{"head_dim": 32, "norm_place": "pre", "norm_eps": 1e-05, "rope_base": 10000.0, "attn_scale": 0.177, "tie_embeddings": false, "init_std_qkv": 0.0631, "init_std_up": 0.0631, "weight_decay": 0.038, "warmup_steps": 200, "schedule": "wsd", "decay_shape": "linear", "batch_tokens": 32768}
Each number is 500 + 50 x the weight over the matrix's rms, rounded and kept within 0 to 999. Layers, rows and columns count from 0. Numbers have three digits each.

# layer 10 MLP gate, 320x128, rms 0.206, rows 102-135, columns 0-63
467475526488535522489484475535513496480500573544496464515521527363530508539478490496489522528491538485510631537513415528491504459525399416591428494493550531538502471499463519486528505544469481
493464474545505425465546542548532488511533430473548530477498618471558522438595489447593521505519534564433478448519459527447505444544413469478533421508476478494500465549497488435537496536477458
495585525660518584526402485500553470516468438550496492498469553529609485549537555535536492519413499561504351431528525471483522420497508442436550592479506478429507518489564508483493623476543430
492475484529563522491544492489498481584532424478518424360521492523561480482539506579433549496456505486573546441586465373550554616511479569492428515530540435610561456437499472412524534480520508
580572568545478443500448538427491582512443523483464525508530443512495420517468569522543515503602402524462542508540572536460554555441439471439513436561467553539617474510626514602482464545471566
517536532538524476420572495543518423521486478580545541542548532454515486521519522522553520464491503617531510514522470486462567503513422596425508460495476561500471466515517460474454450478477469
567489456493533495500491489474522511505486602500477491476512420480516482527479486450489503561452488552544450611535588489508586573533509468472454479540456500522545512470491523531519525496594408
479510471487537527394521478428513528448495392477422545469571582448521531449545430431502555494551553582545531532497556407526494509526441508554396524456511542576406384535600521489464498501476448
541488440535461467492472459540509535551440480563553453571438533554508518481542474474418442448587535462518481557531428527484460346483612471506432551456517434492414428552473542514516657472449424
573496447544530517454425542466464556484598484493479557527496459541595424466470501392581528530454462493578508519493533453550567519516476495488476443468559393500524388519506463408480523486504464
505451489482467513451455463456554506575536490392486451469468477508470462561476480548525530536502601489488370484454417567457512561437502508549465577482408429502557551506379469500515477481409578
460432545450478392525335403540558521444471563483438503471540480577506557439492558445505521557464375479552533553551564465517515420485474475477478491478486514559535477505430497440520508506406459
497492532551371582481537488542534451556507505574536535485532549526531442501473458477534493461482593566580501491590483419573537597514568484482463475497480563576580494472599525403518575505501508
439567516526595528481543520469444470510486458392497542531418506412503531510585437461511457535567504410494485525565591522496494529469442517431499494559423557498411530390460445610530519431575463
531483489614526560561547529460539511520409531544473465512440492548451501518484464510488554466533405547486587512583451419410456444537458400466468569508512477409453490500430505562494509561477502
475489483548466652533532452579514522546550504445551516507554538533516536593442485371485431461536507589441499481429510388427430526489604542506574515501474541549460524493490558490604556548572449
623493404532471499499456572517550472490438445492457416497486567545493453507495556456507493498440468480511434567451521519522508555443551461555490548466492424567516487455511444509504465485485555
488565484570520545474611567559487528592533484507507412528560470493419483451539468501499483483515454543578476509579533489521514501462642482506537445480463543480512467482450500601502511473432538
519506485535479490534445540549511519492536540498517477450491531532411437564557536471455523552520496432589478566497509552493470573492534541489382505430565535501403546436498527461431446384471547
521441557560468492521425405455497570518535497518489599478512517464483515560491356509492557606464540502491449506471489436439462459504489532566395529445506426438462434526507568575479511429513510
507631482539559492570499549487502505524467482523563483509514571651451445420481557462543486586435550451487473579505384581521527521454592519478510507515551560452470591576545503503444467539528517
415451576571527496465538486520526421467536490497432339607475452471439384523509434463598598494499505458454515534514526516570565529412492455484531455641463506442527438583497524540519514512568497
521555488495526497566426510487576549505475444497495522570468534478554500474535543509522516485515500558447429503514422473549492524511533567451557515617488538486560475431552544537484466396571393
490520484604550564401427583398469530519639493540512474517427536514549481573554559497549518469505582539458469601533519599429562569440493552502508520519455438556520504523476494500505489486513542
574525538500493504427570543531554498530497511513469464442521518515460496606435530472470509455514513414489382473549486545547524585441567511546508508492578486488583544556474517465542440402612541
410522510536526571406394587543557401573556486506490463457483561503555502563494487522395402516443440467438441468522459426574399559518444532555533536505534472559495375545497448500496540448517512
481463452534493458460481530530516479421494581539506527496526510512495409480411500463568525573510529500420414492581474430557542568590506547502628519507516541546451576588505482506487404482432525
443500465621429587492508543491493425513495514468539537477522510521508486494472577598513548463527535441470502597538513520520512495521470503515607575488506525448495459540611470499506365506502345
598503506517511641512547460521517459532478504536500497573485447476493489594526515466524487537527433517403522465555519489505598508500519499487402508488515474479485550628447586458577489424571542
576557414436484485493479468517587467593499518466511475453449457494455455585477482485491500401505484547511548463532536503562451501490492530414515562570509549573490526493402521529542523569511554
484472483518588413550542501546459499503503572518569433439457469472545503501485477488499481482526445444599473580489489484480520548547542522545615533401533464490587448473511542487364582526537455
468501519472572493471504528509484544434499512440468556462567460526483583476488542495445491430519552477468446601501461523479470474563525508536506558465521509508551572484574539566543505479458578
478539399439521508460469509489440516480485569443515471576529489542523478519468523479606464418469404463450598480434544401580566503519547515485452480509484454473469414546442458453485405489468335
425482453465498472573530418445435504581412506451505570426541517603559505554461403523479527413489508516521544476606523460489522424529453600468522585542442438488570465486475462485511546504581528
# layer 10 MLP up, 320x128, rms 0.21, rows 102-134, columns 0-63
585436446472542572480596455503573422530502502500428520528511566529578503469434489546451503502515551499490552518476491551612531349497570525635434492497419428413470498598552522527531509530392601
484569532450559463487494484512479496543508475496460430534520588567510544423484509401561515438530421425473501541587578497537463398554473533445500492473519448561467526528426448535492433542435523
553532370506424597495586486566492534533522536469471504560494407479585489494545510535482596446473520455548612504487584622518507580466574516535520511496435511572381517560407508516475556496553425
605601561458503531578488472485431518434448438542453504530463459535438542479446545526532427578571439514460480472519519464555375522543472424499562555585449545402457514478511419506482454463517515
451579518487549467521487521467553472591473492505541476544507492430546451502533501488398539489580496617490497538438477446540514529437465436500530520499483542420481523526435485520526552439561626
422532513487451508505537426471518538489479438533502567578491486439493528556493513481572529422559488523478446559506462563497499511577601427486493529545557425552407390444489611458525514597456555
485523518529503487553469500482606496589478539524478490514537480499538536441517519437395487521577547497457483481503502458519530516548468512455485509496486521525469435575514421493420452483557495
450466494542554454590440517534532498540442464409523402565520532493456519483548556424447557488476595391558437478505453554515516532541479522530575531503469573429528525437503534461583450391558507
518455510482528489558444617579516515563402518411619577459441538362526449493546473544387474511477510485506460533458489510491513565537540544536556405455474480531377562473511460577565469494538523
488619556546491474512508419528418462440505479522486508525539465555508542571454471528433489511441507527533470527574460455524437540435554461475442651528488424485626506551470507571558500484552490
535438480502495536465448541567470426477517456536470560446555551571529538430515566527526576503530540540551492521460496512532464495472517500544516544474522511529564483447474519458492620529381523
597475557487463586569424517575502406522485515466533502536540510570575595547506463511514549387503467518537499518473490506476487608441510574511523544442427478497486559530549559516566390562512576
601516320465551528555434442498455475443442570506539564390502497499494534547511435481442515550503546524544520430540508474511524476498436519416516498479541511472446512516495443494460495536517501
462448561559460499487544449448443490439552529447605479440506446555532472538555438459528441590420646501463478461506422437519527526492376461559487474463514513540541570494474472427478522452430383
533462512516481508424541479513398467520494558447472567511578512462527556621540448419513565505453572564540452439452533542504511478502486483479507489451432486507552576453447470550465507361513420
543511491483472509493480457542499503547592505572349542607406443474490501528524501547491485521477401484456450460436496484550541542457559575544544521513517446527509505620447492460460482463524479
524425473474478534515428531495486479476520455516484486506483483625459410530558488540530566468517532505524476583533495514508444526488525532514391533549503550562509472499532456485557544554489535
438453439470485465474435441478470555518389490457466548566470485593479549442451470443524521454459487515444430496451389466576461561453508558368559585444436455492401549569411531514509424502516467
531490542396494533441458436542494482497595476522485501512481488518549477570449491605532509599560476504516506623599554454561584484551486507515561528507437384446506433589439607463422408460471476
561376623438447446492548578526518515535487575579593489451553525460563565572493537488576482536452495542582508436557505507467462479481481442446505509600622570408459556422423498506569484491386542
514461522483452541482461437504514451537539499567585515606460501496487476499428555495518517589430547442532463480495443463558412486424466548561490415464567533469549421468496514632473605527457587
451355435464558533497500513468602547501522510505540479515406446479448518441508477474545542591373411479495501466507494522496497559428467480519479513491479529532501570464523500498500523538490547
420482624460468537562564522413572441434515576520416466519407570549565482552472482520449551609510500469549564523500460431577396521476549530528468550449540450479465636476501505467526546431575492
453419482476495497462482432435490467537493494410437508521510418422475601474526410527622575556524469527510425588533511498442542485508524479549481485481549465603463639470522410575461526567475486
458556550539458505554433513466465554410508482493483486436482609556506510567553469442456484480452510463511477472582530565411536603483531492463547622526572528540441442451519566429520654447441520
564553505564414512479484428488538512511508430574478423360602481371555440481444469515449490434485530447567459444571492589557604452471591421479441609555497516578444499437559567491524480537447521
507496480539572477453482614468555481477479502462493517502498643447511421636539460506457499374416522508476455563472513495470569467462482361546580460439467490480572512478542630521478531487532475
485547571481502420431449516475557556412492459509456568523513512510516469445504430452504465475601539413468445502506475506541520524492309515438507504513491408525585547536575608491630547451470487
516474495583483480490472538482293573538548613531500490447465527538462538469457498456467418521522451526562530499461576530582563548444433583523410489465531583507544511522564516451493479501443499
431502475568501426511469472510476376525461463397472488527495546470525489539517479523438549420480482521483459436463459525501512516457471580493506472580499471467565495570486473494511598541523496
588412568605398598480500514494494386478479525441436459481441453569507434568590604509543379470417491473527591463467468542454508444430437470507482530540502520509607529450522562590461561587503447
514518528496448487557441484559519440425535575509511465466509502529412412455500390504506451584523469392504509521456472559478412511493494417579556467596522490602463542490496488562533450560441609
604531469554460464475513452464508590494468532519473569517511591478490511509529528463381422475558565444445571507499467500408534425499568501566496556503465606488493543571558499495504474528540422
# layer 10 MLP down (transposed), 320x128, rms 0.195, rows 102-134, columns 0-63
473565553598464517528500567441442507539492602488552444472440593491554522536590464511500503492495538441494485547450488487547469503385472505544414552583466468507568529491554537495407392493452486
457520520468481573487451516495421493517451488431491523525506422537411579599588516537433535449567522531502486531486535448463487565507550534424474504559452520555484529494472481534478551531484502
515508473543476509515446494571568523556531431582412548528548499496574509526447507482480524484621595562513504596453414382490538538452486492476526532452519505500453554459637509464468516535526442
351493602472513508495387456487615521513440474505547484446563429528527577486509442462490432543503515504486570550495444465517509439520533437558513488415453436442470384465516465523483463443521420
572500444476508546512492553506606589456578404447502520420448457416499603448483438493519505528496460506387577483485461488505528465516508487424492487529526538436529577501385485537489531571430568
555574467426484430522498501520528460495498542507518501470529466465503500502464520446481540559497548447512505508427629452529449625514500549585558482518525501507463561478442527494511510479398485
465517477493505528576505529558415468548466502460520488500545466501444473527467460435575535573557402490517520507467518523428539485542582546498491487512576516443598535489552470448521411489487465
459477480461567626414542539484442438558474526463504551575574432540577509456578527590504521468458474526532561513525554536488463507470463601435456583512483482476523522543407479396531532484514440
558471532539479479483478541530452447377525516541496480537472450515501437602488505441504403475547419584534683511511581508456510522568544507440556526564460503465584477436463545428458455521595523
526516516523485465556544487521526432485499562439448425486446439520426492460493517553459496525488514452471398541542501540506483493521619506457457524508415487547473500505455560512466478536493447
577506543425516505528529525512509415482495610565593482525457527492524528485523521450511499526523405481438429516493496503555418558499425482506453526483461504595559548477442451440462496478633472
508516532403597579453514589454522455509527483494538546549509537558498539508474465509443398558424518586466496483414478586491464523517475516468525560502490456408499437385489528481542460521485556
456452494508536534519482538540532553523466472627520518510467455476430478531555518488552550597562530429581493548541503531504577564508616398567502549401526471570519598523550501493532561468675461
566462422499448651487524401503539355426541479533494446539462508453512484463470479496533593521534409517511641448526490483494429459473509504551495497428496482566452438436514456457547497468440519
500472466552480515448477460470492459459457513596466538588471461564461452470538511395566554516521551546575533519558486483441531441595555464453478501454524458491442467442502476455657474539461430
483525481462466469506474491443537492500537451480492532464577538502525590486537505532498431564451515444542397515594503421555329522513535393488470463567513534537504515502579507588483485459431548
484492467467505578513491440380441432460541499593523519516516526432531597434500498464572482449422514513512570588550513470511580499496546416437488482480461511469559500475493476497507455449556453
528416524543471479458503478537587416515495513545505483475462533513516563468504476482385428565533518490422325477539506599541471537460484497468531500468534519473514595469563475451448538521438489
510500409514479476562549467499405496536501511486401535505501568448472472453486479516474556431448493532466346483484498514568449436520485598500533500491494476530519526480508475525481443471551476
526493551467581488530583473486574401516534545445517453520516507493505517443570537517530522470591543529454600548515478593509563455496463525428635507529493538531463486486426381457551552507556535
504533504376614414532459511544472447448455544509501445502505506471499401415531553450522515559548433533471539508491551424488497529507471398427508484501535463491555528494462506391487455483537472
586535516497471525538444504542442549516522536578536619493541556420528564528460466446439479532574481563487404503566514472478468444507414597492456547472512521516566407539500561561459508510504502
627457465577484564549383475423523440524586524437537448502411488487559550467441508574473571492524495495506641621534481469458388480518514456479498458539501437527581438489571461448521471427532476
491502467540395572489517443552495564525576441435568482533527481509485478491394527566523514420463515512515527535419533480456458528571460434475483505564528452461539423546533433523471524494488475
544569520606573500523552480484481464549541375508555542486475504411456511460483454568454614482414494470467421483466474465537550427541506559435487503506555506528559552475518489443529479495440438
582529493500435527490451499450474488526586442552402416507494531458500492571546486423505622491511496605553432491518479554454442469517576519489515511563522436495558457473482606507433469427452605
494528481402560544452537545544458531512462521426437428505503495491476420575491546513459526457477450450539397466505429505445537443463585556487546489529478407530490496547502487482537438562444491
505455539517456644467501543513365398569529468486504468483509507381512545459543493515604536461477525515610551530512451431568517500486491495443499470546458457448441483471466453496583480458525451
503458476414438576494379546442577424529488472493514489514472505486482547499522497466502550483490512511520578464446465486594427457538468509548508457489500588480602520504458440527519442503547501
483553521491396431437469570510487473388505488486489514493483551474558489425454411449511476525551539553501412507468495538524457520545413533475548500541521456416450422406521494562538564465514399
500426574520463577554538494436507434484451521514511469508560521488429448433554493574534449599523533453482430477588565520463483511479458463464469487518486427601519557418549585525479457446497454
493549442526462500401522508580529545441408549450507473532515477482639478516543450483478537483436545481464379502597532527444558480502435565451447509414470491541493575432519501512471462394478483
413473548432507517496478598548481549591500495505552566533538457527603498443522498407436485398466584465527511575546548442485533485583525603511456529560494593485572516566581534520553515527464584